From a checkpoint of a small transformer trained on Wikipedia.
Architecture: LayerNorm before each block, rotary positions, biases on query, key and value, tied embeddings, attention and MLP in parallel.
Training: a variant of Adam for these matrices, 95M tokens, 11650 steps.
Each number is 128 + 32 x the weight over its row's rms, rounded and kept within 0 to 255. Layers, rows and columns count from 0. Numbers have three digits each. The size before them is the row's rms in percent of the matrix's.

# layer 2 MLP up, 320x96, rms 0.0981, rows 84-93, columns 0-95
102:151131169157142128119160082133132097101173160186148083074159132190137093128159187085110115150148150128151186086096078170103149144150085090099138101118117087075135127103186138163053113133167160070091125107111075124120149125096067131123124107098153141147154087127148154173157092178103158121
096:154193103056144108153171116108161077118155168130078114093088120089110148103090126116140156220104128138127118138138138105034198177115134115123155175118113144113118138090072113120118129076137118146139092131135197105158126110116135088105094116125128129120196159104163097126155173142156090181
106:167165087167108112092169118074135089171137163137102127109124195149140123143138163168138158178135121160110145099101121150125089120169143096100129034102046171147091140099103142086094117071065112105084197138136086183101144161084096114115107150133108154136151139142099129167138119096155124170
099:091156176137101157119115113060128187122105121122133060129184124089133110055134113164107152135147089094179156182124086173047089134122066093141097166098111119181129126180162126111113080125070095132110111100153172145138135158143114144090174117082162077132123125143116098089150135131100132087
099:184125149122146141137153144107143059100118152174077176080108057136134184112124133077124091149154087115162131153133061133087093045139090100168150118182084081128055172127146150116140128166160178146107153123124162159153125119119169148100088123116157147118107112146183124144125165168113123080
100:157087101140146137167125143120109133161107164115162130080158054120100100174142080176130122124063167159153089120133139164180087064098111102126100147123137130154096109062179158091140091166199125130078156120128155126125165137113128053101140153162123091116113103122063144087132198088115137115
096:150145185110146137057115139110070083145123151060102163093149140116140115128141117139144101168143106204159095070180106196167142110134128121094182058113089104124108134146112138129094132139127128091114101188153138163133123178117146150101162128110057109112123106106061147130061134100093144179
097:087121126094137051158150123129166141100151127125140138113071108128096153200087104117124163106130070148114095200101131115142151108184129183155144150129058110173118109097137135133125079140135140104140109079181059064086107095139155179142115123145090130139141154174098144109072195134167152115
098:139111157058155139134063139141098120136166150136160166109127120108114121123128140113165116141106079129186079123150090122115146170080140132085131122102176133053135121135108156167178126064137154132128110195192128116128152145159136120185207145110142024103125176144101084125131173154120107158
097:155087132147079128094151128137136125127135111165098124110122153171145135138144120156164208133124111078196133074098154085179113123140153113114086137156173175146081084212159148114131169148113147098119134152053115127091156099122145149159151155160065126115169106124162160185106102103135185195
# layer 2 MLP down (transposed), 320x96, rms 0.122, rows 84-93, columns 0-95
103:084124128165127072133070157129128109116135167201166127061119163183133137208129117091121158141137173120101157109156116142128149147094126144095077104120137114110095084125103134102129148123111117147192149109157120111086136121026136161124134107148099209149072177094086100157168115136091159105
098:137139095142138150160059113101086110127144174164172112122137118139134067150118144097096186183100065141079135127090083151126114128160156120138214144131144110157128138167171127159093122123118155111141146152130140149069130136102098111121068218103179117156140170053075113130082156111164115106
108:088115125103100151058128146135135129117202127145080143124105153127083154132159158125123120151118126138057136078166106135123119133115120162137127118105105139102140173119162142131102109160130228126134142088120098116113199106168081110118116082137044193165119124134141108063158230139121153108
102:133119099128132137187092162129154110127183111125120161085067168169126149103099133170129112132103163157111164132108125080207078123110124114176157133150133137067111117100176091157120121118166124142140084116112109144069135085037164141116118146160137228139062126158136110151116167130075160129
101:130136161119140093133089191125121132144112134118143137138212145096133108166104110153173119138112088108107117110105115079165123091127142085119138146118127093164117121111115116064137123146155118099139126143117164164159133138135115140151134000158075182149056118099093186127096162150160138137
095:125164088120103140140112141151063082107121165065067127124091152109119120046122179094089143104134101185173127126152091151119133114121165070081135198206111102138129182186101119135118147092070192101129125128113153115102173146125149168156134121127193134143105119136110135152131170148137159098
099:131105114160105134091157119116132177187134144161144113138121136158145120149143075136114095084118128155034160125107122133121096137160127111134065116090114172139152107121109145129076176171079119097166211138152148159074174148082128129115130239117086156078158097164132104097075125130146123151
095:130137162096129123145148136104134139080148123140159198084068111068112104158135142100106146160099122141128114183126136102154143127130121144128137100042213190113088126093138137093089111092142168146100172148101146119154161094054126148218139132144122107093184115145133124165115138145158075064
101:150136135159045159112108079124060102159091147177121107075159132120148101138157123144143113177187154158087124087142077103160146085155103121101113112136116166204165148097136157080093107189123142119114103085122140136106184076158184143100175112128188182107099102126136106084161134132142128118
095:119142075167114091125124154156157083160134141094092176149165165091096142203130157097182141083192061147156157121132194156134094105142132138097084122118173133146143123109119149177135080067105112145162151118107103144145101129129183082091133069116153092085134146097082154092140139191140089123
# layer 2 MLP gate, 320x96, rms 0.103, rows 85-93, columns 0-95
093:115085164085118139163195095174127139112136113132112141164119135129087098168134083102195115152159117112113162121227127156095080177109113097132115094128114079128103107079145059174080096132135184131088102068142090155110069136136130143103128099128130127126073104161158160133110100175156082100
106:146074118130144172084141122151104120153161186129100160151142171113081113106131166119157162101112162124145156072189042157192159091136103114068117118095092079088171141088142201113156174140171166118152170139104137131084133161157130117171111080162172134145133129167085172106116140129115145120
095:129145109143103127170138123133075152087173197153137087140104123132104105154084139121147115124155115154079128120140112099126134191101118156174119090118181162122144049140121150123193088159153163152108100118089117115135142174102087113138214068179132107105183082128050172117114147140099097086
099:150164093138108164115198073132148082070140130143161133118103116135139148109157135112123140134159150108100179158107087151087150111116113171119118164123118139109178140115127180164170148102075191176130208153131103063106156144143143084102114148124156163052157123172179054115133083162159156135
099:127152152129120122092155106139121141130150133118050053092103106161178088196143097105157069123115146016131129143119115092086086132170082087147124129096188104133156138124171092105116126199138107120110188136117145150064142166115124096124172124111096147129108145112157127073101102159142134159
103:130121140166153112094114131128068120166116141184127101119173184087178131083122135099174123140076156150186161118132081166153088075119127106112110127116208136159117048116121191160164119096096148097106190134122154153139167144099184111129170103143113120082082135179085148163115161151096132119
098:097111113091104133106130067134123132145111153139097105134172137137160174127129109100090146111154108111141100146137078123128066066161090077116071109177100117175140169150146181122098102141111191096124065081112124158154138125148116172091117104133146069147019144101138151107080140144078174160
101:131108128120211127150134151148171123095132143156132166125074139129148162090131147097110173121082101105164108116106075204113122175078145133088189107139195121108136137128078146136180066082129155115127131194109129121176137201126111110128073127108065080119148133165126135155064151123112097140
101:065132178105164175149171154052122130111104128214085119160136116099105087155091092151136146122090143155132129083069056149122042152147120128099090175161103113137101089144141125098159136128136095122167109123115098118132207118126137102107134117175176125112145112089124186137092118125134154076